{"n_layer": 11, "d_model": 128, "n_head": 4, "n_kv_head": 1, "head_dim": 32, "d_mlp": 320, "vocab_size": 2048, "activation": "swiglu", "norm": "rmsnorm", "norm_place": "pre", "norm_eps": 1e-05, "positions": "rope", "rope_base": 23900.0, "rope_fraction": 1.0, "qk_norm": false, "attn_scale": 0.177, "bias": "none", "tie_embeddings": false, "parallel_block": false, "init": "uniform", "init_std_qkv": 0.0437, "init_std_o": 0.00931, "init_std_up": 0.0437, "init_std_down": 0.00589, "optimizer": "adamw", "lr": 0.0025, "beta1": 0.95, "beta2": 0.99, "weight_decay": 0.045, "lr_head": 0.00821, "grad_clip": 0.5, "warmup_steps": 470, "schedule": "cos", "final_lr_fraction": 0.0, "batch_tokens": 16384, "seq_len": 256, "doc_mask": true, "z_loss": 1e-05, "train_tokens": 148700000, "steps": 9076, "dataset": "wikipedia_en"}
Each number is 500 + 25 x the weight over the matrix's rms, rounded and kept within 0 to 999. Layers, rows and columns count from 0. Numbers have three digits each.

# layer 7 MLP down (transposed), 320x128, rms 0.126, rows 86-122, columns 0-127
520524534503515480471526556488474487473502499518519521465487460510517495469486527505516464538459504515564520499505518449524542523492508528511457509482482514539497491497506474524480480511519503520522517529484512506456485495477486505491491492513504467504455544467522507481521516483493525510515541478484477510504461468474487511475502500480489496532476494492448511517498492456468518483523
476500516504481497508493548534508502469515522530502486519500501508468500497452517472479495524516509497441488532471475473510499494527497521491462505459515527547511481457556470468513501526464519489501488487488499490476503505505504504514506469474532497524499484519504508481538514513455480490508484531482465475514510496447538484504463500513493486509529558482436490480468523482503475497532
482466551515505516527444514488494471492532507479442523463492500508490484443501520520476528488511537503484462540469492484486525540543452490486489503495505512500511489528469470454516478518445512506475514504481499494488463524517508500458484485461524444551489524467515504487562487543515488486490451496495485523495470505474475544519497503433499496441515559486518522465467491552477470473491
483501511494532480447466513451491484516468523524521493498489511545466469481457475505459489481537512525560510510508508488496551514481473502507535455466474496514534511524511510529465500541509482461508506527520489499502540501480535503497462469489467496483494487519443507470548495480495508474521477497464476510547508500509520511481485518509480474464502522491511523508487513443506499533510
470471514496517521531513510522520513518488506472484503513514510555517489513501540516492526494466417467534494500502528471536468522481498486498508537485543471487537548493459511522525496561513438501462491507559489529554506505525501518483521500465528475489525520533510494508482446487510471494506489497484472502498479453511469481505498482524517511509476496515493496497477467510487493489485
481479490502521529519477468498516433511494496463527480499500505516467524490496506486515495479501492519534577522518531533520549515489467504538526524526498515544474488504522542493488489479467488504496502484495486506534503478457507507529460460512505493502498541486483456463517533532505502534521478537484516531498485480521492506532452521518493511483493519515510492517465509479494497514520
459493498489505488494563466492470537524482497481513497496486488545491498505466515509517491479494562515501554480536550534525545505515515494510539461546477459480470496498491462498504489550507474488539513508466550483528524494483529524513500490505531507475466558470497516487476529525498485508479508570477462542500539458525495503486507490496495468494467497515501506491535502461499514518495
546545499505427514485553496531544516492505567426467519487511523508472481520515489493500458478495528510464452521498481531493519510493503511497494463519504467515464486473508532486553467461452544453517513520500551503503471512527478519496476521494501491518511503509443515459530495509477542509438526514519478535540480502489510467497491499530470517518517541507487509481487531485475456502485
532507514487431486507477546481504503484463483460515508491541494504500510508534484482526518458452532513550499505543525501536493470510513486499520467513506492495511525520523535490504490479517447454465509458507485494490521517495522498476523477500512520527496518500482481470495508486502506515486501481492462491501492465542557504515534529504528442525519483535506478472531511503504501502503
481513504500511463467517502479521533503499469519529503545506523473459523506478506532467509500506513530494527495530494472509552518479524524533496494520486514553512531514522538508511482522457486496471466518508528496485499539505559539503525513552516489511491507517497491488523489478521502522494542497472491508532465548485505521520520498464486489478477517516477467467495498457528435504505
486487488524524440481496477522528536516491463501482505527495473498547465519471529514512486493480538463514499498508502495474520521518486488500531460511507469475493500542497512498501512510521512518511476512492497505485519533482543478498482478474471480455521523530476453459530504494509522530507463498450527507484513500544462506460480500497498486506483463540531485508480486564509536450550
493474473521534460494482418490497541500504503502530513508521503497498502462529503506485529506459490522518551481484515480508476457493488531512449509492470518491525510530505465495533513505476481493516529514486507512468474504542527491508522531489559525511474478433525516509502493486507492496472516493476467503509503453552465488540521499484505496519484498506492463527512498538534514515471
499494534515490499503496529541488529450483441492505506562516462464500477493501575511496478518539511491479491513492536535510445450504522516492511500523523473499486543518497501529502500484453494497521493527528454506527493464498496467506528486540501510547488453486537512494467481529520474491475512542536534481509486459463519488535505524508484493461501467530502500506498470522517483511477
514477502487557488519490469530490506473484502507530539513499510494498506482485501530502516460516444474468481539482510458511486473515475494498498532479529520505501541496514511509537495531467476548532500442544531509507511492507483491499510502496476542505553495504490527545486487524520510421508464453527528518491531502471484453472567510495489502496516459485468483520489522505524497513479
515482526489521477485513478451469510522466510502511527487481488492500480482539491472487474528518487515531505525486482511493483537474471482518477530521539515528503466481498497484476503483528490525494489484497484501496509491499490553550449515533484493470467509492468504544532501544475504482507538478466498511512509530539476508482526497502492478478477506515538524514518485507500497541487
476495459489556526487533490492516558505455530499502531529526525507524497500485522481509512519483533514500477501540544494493495562531535496493479525506544507473480509529518462494543500499549522525489493517491481499488518564517532502482520539493548461519451500500474464494542502491491499488522467486470474453530491485515458504504566504446469484466491515548500502500472511439500478467516
539513472476477477484490443492502493540494490505498522503502508441493513560469496456511510503492488471464472508487486483466473525477524479501487486472489489461476485513459503480528523510515476502479515504537539487494470517473529541492501491499476500505498493431476485535496496509488481488478524511531472502521513497510510490484514496572529513469432486499545527569506480515541518559499
489450492513525479521528494539492524503500501489541511534496464524547484489524541522503498516516509496533528520553507470533510487485437500464473476528478516462489527502483528474489513504486509481511537501525475474422484497527507529483489549528485458518510485488519497488514472496484516523491487514546462505451513553485504507540499517510476511489507479525465532489508512472545543491504
507536456517544501467506517490500503496507480480477510492507524517517452486495511489513497502503483477502562516537477560498488504518464515524471558500438511510481550469491478477546477484527528461501513533496460515498492479529468460534468483503502514503483509534471503505542461481500526510447511541522478471519464506476524487503570533475503504515469489541525502501512531527516514460487
487504581445510488476512479538513494488512507487465498488500451516495491467508501511531487500490519518515491477469500467515497483539540488508498492475511521508501463471498494502523489487517501522489451487530538514491477487522483523489514499497533510478492492486531448538477514522478517472484476532472497530459489501483517495546535479548461487515465502509527517518513509532527527490535
549479508527501477522508467482510503496502481509515474502471459469517499519501476521503483439528461474484467502471480451497477503473511533480500499510506502506479510520478535513479452473493477494557515449508498514460475500519487488536498478490549496533513510502450507467509468494510483509502491520507541512505500529476513497462493485526497481520494541552537494514468516490487451524505
503498498530474446509506486427482481492521489475555502482505468519469475523487476509525523487477519500538484486525487521444495524488520512437480538493508541497496497506505526499556508485530501480506503491506501473498484518500478499467514493511472521498498501474465452515489474495451510475543476533523525489543519517474473470469467516481484486526506454493482460555473498550491492525478
506511480466468497536484518510487506543504464532491529508482454483495522487487530496516516531517507559467565477505567514491501494472563521497502480467498481516540489505520522483509521506507496505535517531518527520455518451491526533501515542524492499555487493494537510487497511509515522528508448492512513522496482538514563467512491511504515529486487506476459484520477485484528536458536
506505492487492532535484540468484483514483493521480470541510543491493534556478505441524527507486516510524451535452451509497514531512489516487527492485519520488527498523498509483471503527526472524487495508498521478488477518511534514502448499499536519498507515519486462523499551517534509491528482463513489475564487522543448525489496462542482447490517496482507497495496474530479487494511
472495517500506516482484528507462488523490474520537505530499525521507485512521490531462541518484494477498451460489476522475459528514573510486504508483488463503459523493507513525465496505496474477458475503508495451511476514510459461523529550501438506483481485506472504552522498515503511506480494464470511472503477523517503525494511498506492544488484516510484530477506471462511511500504
447540528512519508490476550474512453530511496504484461503490496533517501498536516516480535542518485521538470523512500501482478487498506473508469490522498495473469530516536495533510512476459533506509490509490528499468477489501528464507493550511482534546483491524532524474508500502501511487553454507469525483469528526494481486487484502453547519505511497462504470510487486502502485469490
516520485472452525516510522534516456518492507547463490503474511468508472525519529485487524530516518534430418516492489502506498512565480524532473469517501499467455503518484488468493503541485501520430491543450524505526483525485522507491526506499508488525444518479513481454473509517502492510492504501514495521483459515457444466498521489527513523488476518497481515472449505506500474486491
515544521512511493566469434488495488484517525462498506466489467542512482486491510543463486498505490485507439487487461506481485507467538508542483502516528494483507526536483480543521501530538473458474475456525524552508550473496516518483464516520453484491462524536486485552506504482506504488492468490503468482473508489505464503512478533525509512498468470477509463534475490522498507512482
451501507500478539505517534498452493482507486497524487518533503481538473526508511508468501513469510511456461472487470514532519469485547517524490503495504518472487483534538519458491455480491494495494473538483477468532475443501520478528493516539488485493503510501468488447467460487494522513481470505479499528516475502511531487487447526443510515544447502468463463479488463537505468491478
520528520489509530450547509455519509487518517495499469525426468493452478502516536535552470519458514495515453504493517460462501491516520493512502509499530489463477515530474474444473474490517542520490495536519529539514501467466530508490538476530510475494502525509480500514486503511545496484522497457522492481476540522514529497452477476497511529479486471511502507519487504496473507492525
480479529518465483528485464459521480457461444487465492480478562492505500504488502484481511506476474497507495498507550510513507523487500482484470477468483511501503488486499478575491458499483481478522522486467551518494519489517487470496478463536517501546472496487509494523509477480476485526519507528502547515491515498506517521469526492523516459521517494467514476490524488467456491500518
472505482527531479507519506506504512501539513437508506574544469476477538456496501541492483525483511530524509476483538488508506523460517540547487492482492514497491535548473507480482500474519481482452499499494498499470539504523516524479514513487517540516529500502448497519531482522503469517485478449475505508494518533491539498504486478501502489488486523478502476489510490451470511470495
486499493504475528489466559489482520504494491472515494492516531510504486464489484550527496482504473500457482500517513503514538523483561506500532528441503489526456461505524473504504488466561449494481480498526465519493489484524480500479492518455455534545480490475497443522499498531472518482535477533514535483478511472504533515480478510495499512529511489563455470476505494507526515511510
502503511483470464479453480482542487485495501520489479466475450473500442481513511513467507487529439495509457476491491494521528516477502521517473530473509516493486502530473560442490530529476494471491447528503490510511505486508474461481522500482498516499467525498534498486498467499513521508501432488523515501510491516447472499497469431515540486452531540471524516513489503472538502517472
482494494535545481536502492514564520511489501537501486528464500519511512523486497540499519493519501451572517510534511499534529511504514527486569518449514540483487513537449515511500507507481510504481460490486463516494490521552510527483471461513511487500509493516473498531483502481517501538519496498533460514476512492474480502531513528511475427518510491473488493455499465477499497488493
445510490515518496507468480470465522486503511464528488521500531472459509505468464519460495463522532488522484455483491482513523463506540511524468521462526508514474498505523549498471515525512495474493493492504519523471497481497492499511452528491537471481499498492487528483533474560490493500518485448488495504495518498478487480530490517583502469481499498486487498482484538465530481508488
493476505506511496539510517452466511539484471489522488507572510500459468533478557476486493528476481525543537560477501501469490464498511489490471494521507489498530486509499501482523505455501478496526509491490557493532488481497484478493476487502498488517536491488467447522493489481486506519542524494546480490489496490490508511484487515504479535541495497506513485519535508539550473455519
# layer 7 MLP gate, 320x128, rms 0.138, rows 87-122, columns 0-127
508469517485528499501509486512514517524501534475460488523502508513508534477522466513503480525521513513544524461506496507466539488495467485503550514542504519448499519501480511502494524467518472502528512509517515501509487508515515475472490486493481505481511543528454485507467471471533492511487467498489516524495474497536488568496545482479510507523512477521550503509542515485471521503461
493558514475534488504462517492572471510519492531483494537472532511502493515508518509493474539549502507527469488436497489452473507508478527483484481476506462514532528494533469444498516458496468501504511530508502512442499488509538551519471460469523510485506536533468506513448496488514504539532478483513556531505522503540438522501525508467482483514521493526512518453489495521475506468501
456510477517531569509495525469485538498508480516519517520509514510528529532511471528516460524480499508528457490519448536500509444460515528460502480469516511525538493516500493493497482508515557518478464515509437535520501526449473525501489450469455507502506498489461475518515473507509515539465495543515528472468519512486509470492485505488482486491554517517504523526521507480529439509455
506504496488524543560494504501542506458513532496479465511505514497499531525509510525482501504481524479484466495467516546462474496528501494449502504523521467461521511503460506455513489519514461498498498490508501493515491519488507535500450488488495478505474461506466538491478481463497496498523505517465497512483471489542470515535496453522535482497530513522478444497495540547497504494515
521543507531520514470508531475514536481560457492491438482519492485497490497539511546472454455532518519493466502496486546478544502486513506471497470480526516548535505517482533505488495488505538494472472518505522533512513485493477481492508448487531544498552495455493510496519520533506466464488514490493486487467524514459497447524509484497516468488486513520497509505486533488512488490463
479509502505533543514495508543496502493492513485462509536506484481487514477486508537508475551475501510474510513510473520494462474473482540526548506541486533455508492507476520511495526530506541511507491491486542524488498516535518555530504481491502532451523512500488551517447516530533548501503498531507464530484507485541497463440484477514514548472487482498515545483523491517498504481467
501508460465478509501484526519540487543471494515487494496555505499509498481500468480520458503540530476499485464564498520501529447546470452525516476486468473542513484519503494481513533482514487451461451487477470515464512499512564462511478511483542472504505470460475504534449510496488506542507528451496520457490485493476508495481552497500527520507499462517532507506534514490511476492486
500502500530471497519470512507482487492505515467539544530489551489504498527508489486534476450492483476537500481488480501448518453509508507518472489485496480490524516530489499517480473510550531453444527477493455477540534495504528485525485489494498518520502506495496530451514482509475480497494493507492498492472510521540498508519506496511509503481516458534558474494487523517534472452504
464515539480519478516510561485490497537518516464472517525529495492564535509460449490498501502497486513487431489470506516510478490485494488537494534498503470502535507470491472494498479467556495502489503530509465497472470508504503494495539487494464537496475560513452530494455498531497490491496484508484457491504500536499500525504468492434564499489521511473497525557514511477487525499471
521489538511499529517513481520529502530487490506512510528489512495548492497517474474489498480447521496530509493541507510481480467490500504497519481530492494494549524505459480531493514516545502499466501515510506500523488500507512494491507484470499484461510546506467494436479538491541469521515487516494511493491491511492505525510513504435589489524533478531527481478499470568484460478495
521505516417541462474497512506523520515530481505488511518482521461474461490493502521482490533542505462493470516503502485520477509468436459459495523534500519493480515496473505488495501489499520532479505502497481507494478520488471498539481427466468483472486496530478512491504510523491506483465506468474505534493482497509491507515531506476472502475478501529503530533503499522544455486446
497468474491506506491505524499501539535512472490473497460528526495472501457556517445458490480523542477532495497482520540499547514514471560478538511488489506480559507513485462510502524479473505492485512487558522467478524515509467476503511493493485490495527545508551510466476483472507526508528494475521511481480537489500505497500512475485485522512447481467481532493491508454546520499471
486500561497482490544526499550501530504523522494491453519537503488513498508514500498502532518500501473473484489571518487508517447496495531498485516542459505499517498498547460508511430500507485521509470496456528499504495462483514517492537464489485489506498536510466510536540504487494479510489471462503526489472492504521475534478494551415501473500548445489523495479539540497490491524516
520496457479540511519509514485479495467550482544498469517509546495473523517480524483511478512530539510521493474500487524475471491490469505458505484498505484494485501521514491505505449564519522523502513486474529536520535508516526523485492511479526443483490495481480528445499502516529530515530479506517499515466466485476508521504529513543451483471503502509535499471509496487516517520508
523517483518492548521469529473489520505465479524506532503526453484487513474560491518488514479543528461506509450497480488509481449468512535492476497491512532487525496508480512524479483531520481494481487522478485536501512443569511503534511488491517479529542509478500531481507512427524535531522523497511511489524495486466504483494474484431492492541467485535488497448523564493535517527476
520487494480463501507523523530522486483513539504480465468447517479483461479537487491448479484516539511483443476495496526514484468535531506501509497513507532443502503533459471481527457487520553512485503479488470485500510510520466492500512505468447524431488501485520481529507510462466563505488532495464528511463529512540484506476487507452495520448497486484506522468537531500470467479498
471498503466534503557525520484488495514515487530491526492501441471550468472497492522542498526491542502502494515529500503506496486524487511486502494506469520481499534530528476506521506548539512497459530490500479509469539524488535531525501503489543504488486497529511516477513489512505510495519491489479512492503512526527531475504514497502492489537516474519501459496467509441489549474497
533504535517492530518520510490513510527498489501467497541551497482515481481521459548494519506518480528485474513512492530543499511447479509507476465487503509506505491491497545436486474496524531469516487507484469500545501462489465522473518482502516473508570529478492510536520497535535519499526580494472495466471488465477507491558484508501511489499501508534506508532519546510517485511426
533482513515540519540527493501487537512482481493472489470517550481479504516524513485476471493491536536505502492503479498532513494508538502506520481513508462458547515545463473473497520512489526480511478505459485573493509498532487495459487476498463519488519478504491512487500480524505501529518522505457515500442483515473507530518543505477532506461550491507497508512516479484520470510455
492478560524483494532501500489478471484516516515519510508516479479474484522540446505511487438512500498498516522475492501504489490478498499440496484505451447477495500484497485501485444500530533513539513460496466509512496522527527479515500508469499480458459502511504504470520479455496500480482511499473478517490556498486502477458508509487496542496497500545560478496477469536471530508500
512491518463488493524490506511501494496492528543502472474490486536530518516528493527474461506525490492542475469477476536530473474513500505532496535513495499500528504520510460491486520498483506498512545488551460473494481503506541476522501427510474459513515533543505554494457493505505543507554532454539512517463506497493485512520531469506502490502482490486535526489510507530503529479501
520480495506497514526494534478486528504501505473522399534488482447544482510492467503447492483512528476494466504503501473509500463504455448501481495535500499527476534506479532491523520463501475482482502469506495519546485499476543541476523485476556501523523528527482520501460548518492498519534496488441480541494470517547474520509494535494522560475481493545507495513471520565542453497492
488508529516483527459467496510514449485473515452505505514486518476499458485485482513523490478478479504502483450514528484456501498525537527463540547543483482533484508529548525494510447477484458474523528488457499504474521513516538533501516534534487485554475494496504540490496491526488505500515472516497504507477538484454471526497527494468528469480522506509486495495495547484502486531464
474497499464473486526514497508508494508518510479511498524490484499515490461516505472520531516526501460540495523509473480506473512503518532500516482568489478510511539550466478510480520475457462526480495481485508523482465486475497511505519478460581506485544488501525553534511516522513495544493511504477460524495531480500488507492523522470474506472521506495498467451543497450487465483467
530541509475467511489477495479503490554489502469501470521493530544476519482493498517533487501503491541501482487475530498524516486500507503494489500493513523515522544500492485550515517554507472478488509521509517534497533520508544512515491498509506521470492511534528512472546517497519481512516481500531501527493506521520506480519508458472553511494555475509497492504509530549460525481484
520496493506466537463511513515480501489469502487458476467535472517519467446507477468504486513507559488540515459531523491479474519527528471512495466473514487522513501532485496509493439461528465491466487509539497507551503519490495489515459513505541504462456505477494519506517523501529529548580503538467460475469523485454505514532486489482523514509506473505437466528508487513510457503496
498453487488540541489467506481475499447515522535485460471503491496483505515468531473482467527520486549502479450493488465497492514516452520465541500489509481530478456506462521483532490536511473528501478486519440501506513522463564539485496508483506505513496448493463502505468484515494514514519505475464494541491495487528484510516490477491550501495516495578503535522489552488488496519474
485474499478528486485518531493502477526502487535487487497514495478518561496509510488522504517506506519551486461519475454507450502491492470541518505548485486514483522490447505497464470485484513531506540504492519508456467531537511500517489474521484492476476506481509507507462495512508501513500542531491489473464541497479496557504531517507473502472453480502494560481511425483537481516520
474486507478489461474489496530551486501517464542479497490499523501503508468477505505488496481492517502517476450511507498516494533494516521487489528528458471466481543488489512457524484484555538491527474556479468517509500502488477485498476469474455508506517453510514483496522464521526489543498465481541511506466515465495522487487477501502512492491458510534453497510519502504521469504468
500461480469520495486456493544495480454489522504467460541512512520502554508521498506482511481482516496506500472511515522495498507480460523512518491516571495474519449517483485520441532510518483499484532497490489514544486428518514541493491497461484473494516462515512504498457513459525503497518494492463511486515485534496472507490534489503515501517502508496450521471525501501478508510524
540480466502539512505503505518523499453548517497491481483509508537550496502486504497479499490470491525489498526478500512493548516492513521473524521550531505486540516550531501502460531529492453486526510514526478504477493538522515476528522533498496499505473463505488532505482523517486456490503525512456526503432503477506479488540524471508563501556482499477478527509532486523501519451464
509531533460480528524493516479484500492450541475455504492492504484526492503508499514495485517514560502513469494468448532515527482493492486511538491503542486527490520550487530487521492502476489505535543497470498499514490487459515481525502456505546487497511501461476498540464494482528515508476498465540516463477502481491502468537540444498527516493456487552520500521512540534460489494491
506488527465534499482482499491572520501531524498442488536494470464506510546491530497496478518486485507539489473475505526505477455467480477461551530535484470517543496490472481502492509483531428476516503525531508508468451469523516484504529512499464531471475545569466527478477485489526528532502462527483532504504512495504477545504482488476536539498519463501503506528494487529499492513529
483466474472500493508491473504510489480477503509482507501516541501538508445519513470498481503484527500522502453509487501456523524458436520498516470501509529497539493520517502490519514479504527487464493555492461510543545531474517471503525495490467452527491491497483497507451499507509535517519551481503473519483483501491513469527510476488519473515473456501516523457515518525555501423485
507515493508487544505468520508492511502497513525507491477498502501522512462498498533493485449545523512484500522511482490484484470519568513486494495450522501553497476484507498477523500506534502519480513487467491479487497528507480455463502463520506504511484493482503485504498498528489519489472475471483504516498491468454476489547547495538525470475478489481472526502532541498490492486484
499480517491507477498511516539463491517549520515488533519510456511504520480484498521518509500520464504480507487550505487487493493497523490534493481488482518493519463538514488471516500536496494495498519456518475505485495495519529484506472505500449489503496505490541533525454535496499524506486494508457487479504528471572471506546477499497470490504522483508494542507527470506475539533508
# layer 7 MLP up, 320x128, rms 0.133, rows 87-122, columns 0-127
476494546518491435498499493507495486494498518491453498478513471504464498475477512545497520524561491491534524503478520514468460531487503473526496514520465543505520517466515522485505510487489483492509485512525528479496467467528522485494467520503497499513513476523481519498470515488554514482507509476487530510517496521505509512499511515506468490548495512489507489521510502478462508524482
530483523520521516495510543511489528535500494485541516489506504523525469483460475519504504480492471428493491528444510500527488498506447505460503501451510520484472447465513560583479479490476487463502484517520487516509479506465456441491534477475489488516539486506530473477524498548532514488502482524458508471515484470483514535504479481505543541503542539499518551497475498540524467501539
479492465473531475530472552513551515485483490503477524506487444539487492493507539542466472490530492497471509464449493531518460503494487493488492497506468483546536488491525514533525526480487491500506474512561508491513490486501473505509465486506496506517455496523479498522529468527492513463526506489476510541511512510505514523532505476511503489445489553460492481476502555523522515503521
517477503509503464530529519501474545515508466524484471500503513527516442500524504464528477484508525528479505527497468476475453463439489513516507497464484521495485511510515503528447467459491525457473509475487461500494519548513519460487552496487509435499553511513500493520491475511485507534469512476510459480480474516478531485537496513484522481487465507457531545524495470469532469501501
454465541514499547508503500483472525528497526503496510493500499549524505497535484526496466485472526475529506514523475528470489489488513511512533461536499507517552516516517476530485493545488500544490463521506542538491507495530493508503514473527485537450541490530476483504494500522520504491490467502500494488514505494449497473516497538461517492514524505464543501521456489474486486477525
519539521508525532449503488477511470470495490491510519529449537497518511531500468475569523467452478486525472510507491500514515519500492561475511430491489484492477501512534516525445516464518463443531497548470487528521513531514538488474495485483506491492498520521499480474483486526483496510528514505551476494485472511492542494545464492524487502520464447484504538500524471502502509477507
549534510468499440480552516453470469491532460493519503469545507481498476499456434539465507496510491471497514494490528503466548515518475478459545506507499519565491493558528521516469493477542465485513502512492450493461486476479499509548483496483491515545514489468484545509462494486483487477510487486472502453509492519486453470456513525507520510512543510514494530502477527474490497520488
521451505447537508518504494480532467497456513482444486461520487514521474503492490497497483504497518514470521504550503494526510555491517509483549498488489484492485464504499512511522483503504453496493520500452528509537501502516534515505489474458549525507496513459478451547472493474549512453475488498478468540489481465511560488486515498499497505497485489484485506519512512501492520496513
512511550496506491509440494520512481492474506512485459527468514501481511528520464525469531460500489521530507480457507463484518493492466540539493503492533480473480495518468461516481448452506488551519522530528542465477495501525539500510503500466493505532466501478493495477517515512489525477474495549500473498515483515478465450506506498513509524497495488497494517518523506508486535517501
499495506475542511521520492494482514499524536507507505487539522511503515508512505525476521470501493514478479500487462501490504547506502498505524575494509490498455514486474517496456518491526513466518530466460496506484499501510525496495508541502462508543505506554506477508487465526505540535464520502509513548471511478505522465477536510532476500467530529495481492502556526498509530448499
507509516531481514492488515504519464511489458522503497501554526492526471528507482499430496525536510519482526507521490527496504520521437497462516484496566505496459485494503531520520508491494499514486476471548483487522472512487518489496454459492534444515506480452524460495483523476536487498519506490483502492483486504512457504533480463479512524452503507524490487487503457447558487526499
484487492502527457514467496517485459457504493528478517469478501498503516511495470564550483474486539491521496494459510434476515500524500524500501512445464475470492468484498483473524498530490468464487524452523500495475503476508495498505468504512523517520478509543446460472526444496537511497502475481495490512473523565500516513516541517506518499513496542483469475493492511507457466485523
551490488542493457490491487479508508502491523505480459435505479456481520493497529492530525474493505533489507499525532531496570492483551511460507543548475514467535483516492519479529529553506501476568540501477460509539508492519492491498506487524467484503463511467488525536505500469491508507498501514492544501497502486511460535446514486502488488490508476508535496481499524509474506515520
515522475482523526496507531493491548510499484526523499517465451517506484505481485525484463508525487494509508509466478480538525486489549483477476532482452505512516479508495506514446487555492555479514492540515480529510519508469522530502478474519492465500480490525503485543494552547515529488516504499499508559475484504497531526508507498514496480505490548500531474492483507514519531528522
482523512485467498509513484515561526538494475466475458518525519530526494524473527464495494486532495507482460512531504512494548485511506468542496481481515493531527502477475532541480537479535476497507491483448470488490521432531526514532529493524492498461443490468516523538496493501506429486438456512501502486487504509520540467467471473486547490485476516529489515525526475514477522498492
495529475460463499536547540490518489514498534513473534452446518486483471513507463505494496524519479496487468520490499484525479490553535515512524522509474483477497532488474454515522491507485533508517508510501505465529530487535479500520507516500448508507451483494489465532485519514475514447497496481508529515446476527542455499459471485466508468474484523493495510493512529464541472500530
467505510527441477501464514502479522505471503441518488497516482550496520449525529494502526500490496486514464493486499501516501470489520472530496496535492464553530492505484461551495534469467479474477525541487471502526498494450489534519548470513488517507515499509554504527472547490469499483508489511506504542497507502455474534529489518487506505516487489515540495530521481498499533488529
505464483498563482476476514477526523517510512506444526483492529486495494479524516492483457564541511493485482519501524491499473522507507520463498516453492506453505522559533451506516544514503511482515495522479480493503510488492506475484474475493493456473488507466489536502478479463458464481526510485517503521502479510508522411564524463481500473487478497479499503455506464539487477513531
489471501464509510446546506514498510476474504535487516492485479501434514498480484489461504519500516527504490518501482484516513513553509477526478529503507505452511506473486499484493552480460517479493471529480467521509478506498500484461491511498522472473535447466481450515514528547474510495531478514450509485475463490485518487519564498519496488513503494489485485529517535504523480533512
495443445485486484487460479498461486464472518515533519514519520494485487472473498480484458499521490492498493497509495499516458498502493468546518498502493515425523488474496484477507516519542510478495477548471484516535486523474574498498467489503490489477533498505495481512497509510538500530509510463517470484514506445461528508539496519490490477515465494528520512507513491499509517513471
509511515514484473545491503507436484480468551521509501493506511539494513542488497534541538480517481526527507482480497504480491525525491485513478562506501523466516510519516489539493535511495474488533489472532489455548485529512531442509498468521512488476514536520517482461520458484502503466533492463544454526496507474466499465489481494505495540500505523508529513496510508517504509537506
476496450495512505524484517478489527504494459496496466520423537512508475477506513522517493486430499521486480525509463490488500548455520525494477495514509511502494527497527545512551503499449482489520490509461528506539480476464512506471495497481510509472503509546492519478531468528496492497485499456470501534532522531543534536477438495489485520511525509504508514442465474534505504499509
488492491513476467477534495504560457470485492528488509464531473486479494451535539519502525521497518563506521512525510482478520528537483465485500464524471495509502499479524479483510481520503544508477513501465492517530513529478499460493495517521471514469512536502499502509491518420492499480507535532541521506502513504545534475504496490499500526570462504478466479488528502486511527522512
578460555477483508520465493515478519499547505451511483510492488495497478481531520570480495522463514507518499497480476486502490506511513481468521492524513523488510488515468544490481513516494528491503506498537524472513479511482522537507514508471502485512497465482485502478506483508488528484549500464484492492513450572445511487510521522487540525442505509478544468496470495490500467505506
483503474509462504480507516510496457487500472536515488476509528478512492521484509492489519483498487531517513544551496496499558495548497520510498497468515546534516497508520466499499500508500522484473488514492459476526499528535486546489496515509511456540486518421491468511472521506485501496471547431501485503488517477486517477522519455511452464521496481463487497513465514476455505536516
491518555526503465524501493494487485482501474541518524490553513523526473494529503529444514498523484540512474509497504501506542465481518480447533517515529487499499452502561507485518489482487441527542514564472491479462513491515499513487516525474535524517464503434529521468497532504497506518510495459518533477532532516464506492470542481497522485520512508528490508508505497483521476543517
520501474464551541518526529484491516505530433471506515497506473513503507457507472551524478500501500482532497532486488496491469495508471507481469513468473510530485466502499522503459529498437464451492548526536520513490479484455484496527508494542505524465442525509483528513507494521497496448520500474474473478500545524495484463499457514510505515497544514512547474496474519434479511498505
478496470522515502529503506502536502478490451484494489519500506533516478522489492528487512526489515490517531471488502507465485515478469438450476445475522481508487520517469484550534486480532513491494457461500506478515502486472526513451460529495497491487530462469461550488529512472496496509534445502499539467496480516474486499510494525513540549498481499500509515522492496520485489531436
496529489493532506463504530499483524484481484479469496531460488482481514480496484549530498519463530440509499492514539503486480503512493500518502483492484518461489553511496513501527477455517476495454483553441495475491544547510505523486556523456487512522462467483479470539474525482504557489519490490516495513485535472509551483526514494484523520488517518483494534471494497495506470536470
516514501557498490464517511440474502508545530525521505521519499473495533515515456479474500487523487544539474541476505498496533481525492480500482530492529539517500497482505495493509516474495495529515473503496495462519496503516541534500515470520482512500524485537510521460501459525540496516487472483501529511537500537495482472473531453533500530524521504472524537504507531507497524500474
510491507527535530465512453524488491482501457497499495506524533504432534532506512491490492501500505485514499512516500512497455508472475507506521537521513504475502546488486490519575503518534501503469490508502471528530482459510464530465545485512510480524506473493483458508515469490516487514520483502507471546487468497477487482508471552519539486506463536536503530544521462484504477540490
542501473529531461500512546500498501511520537479521485480506494489487537464501481523504497461490514512514530552492513499482526526488449494501484477451475524538494473517503460439470526512436460499486547517526513519537497486490519485497495546469496545497509492512530497518495533481485493461554550492529508497502484500521501458499523511510481507485518481488526462457541505539506500517490
547470469532524507486540508513464535497481453468505553510468495478527441535499490512511497499503519494490522523555476503466493495493507491545586471450488504501489484497503510512536473498489506530444521511504473489497449490486521502526500502528518524540514500482464485503479437533450518504521524486472547494492525511447504482485489505479510523528496494513505517485484488488502489519487
452485534547500531493467541535491514481480529502488523473464485515505510547485505495522455530474493481483489499479542514552517502506519460493532521498511490464487555507474473469483498501512465472514515470497535489495478497522526525504514479506507524508488524519478487546494522504479521487501487490482502528526479489497444518501502557517507525499481526536478491509509516495453480530485
491539487479499464519495545519521480446509480504494517492486547506493505503523463482433503490480483496510520499517497515500485512511520492467528484479492491480526490510453465493484495546516484521506504488472524537478495469479501494483483496496494517545468502527492479503479422506474514491459478471467500536507537469495460476486486487497510508517503491490473511470462504515537464489534
492537520502461526503529510545500492514501458483494486461480505471482498496448444523518532470497485484448533486472496506527462516540476512466513493483536489470469522444502514473499543501503521490479511494515479480523520495516503463487484480524505535508504504548473492475535481507486492505506500510487486545511477519485467499476487507494523519519531467513481482505445477489473486487530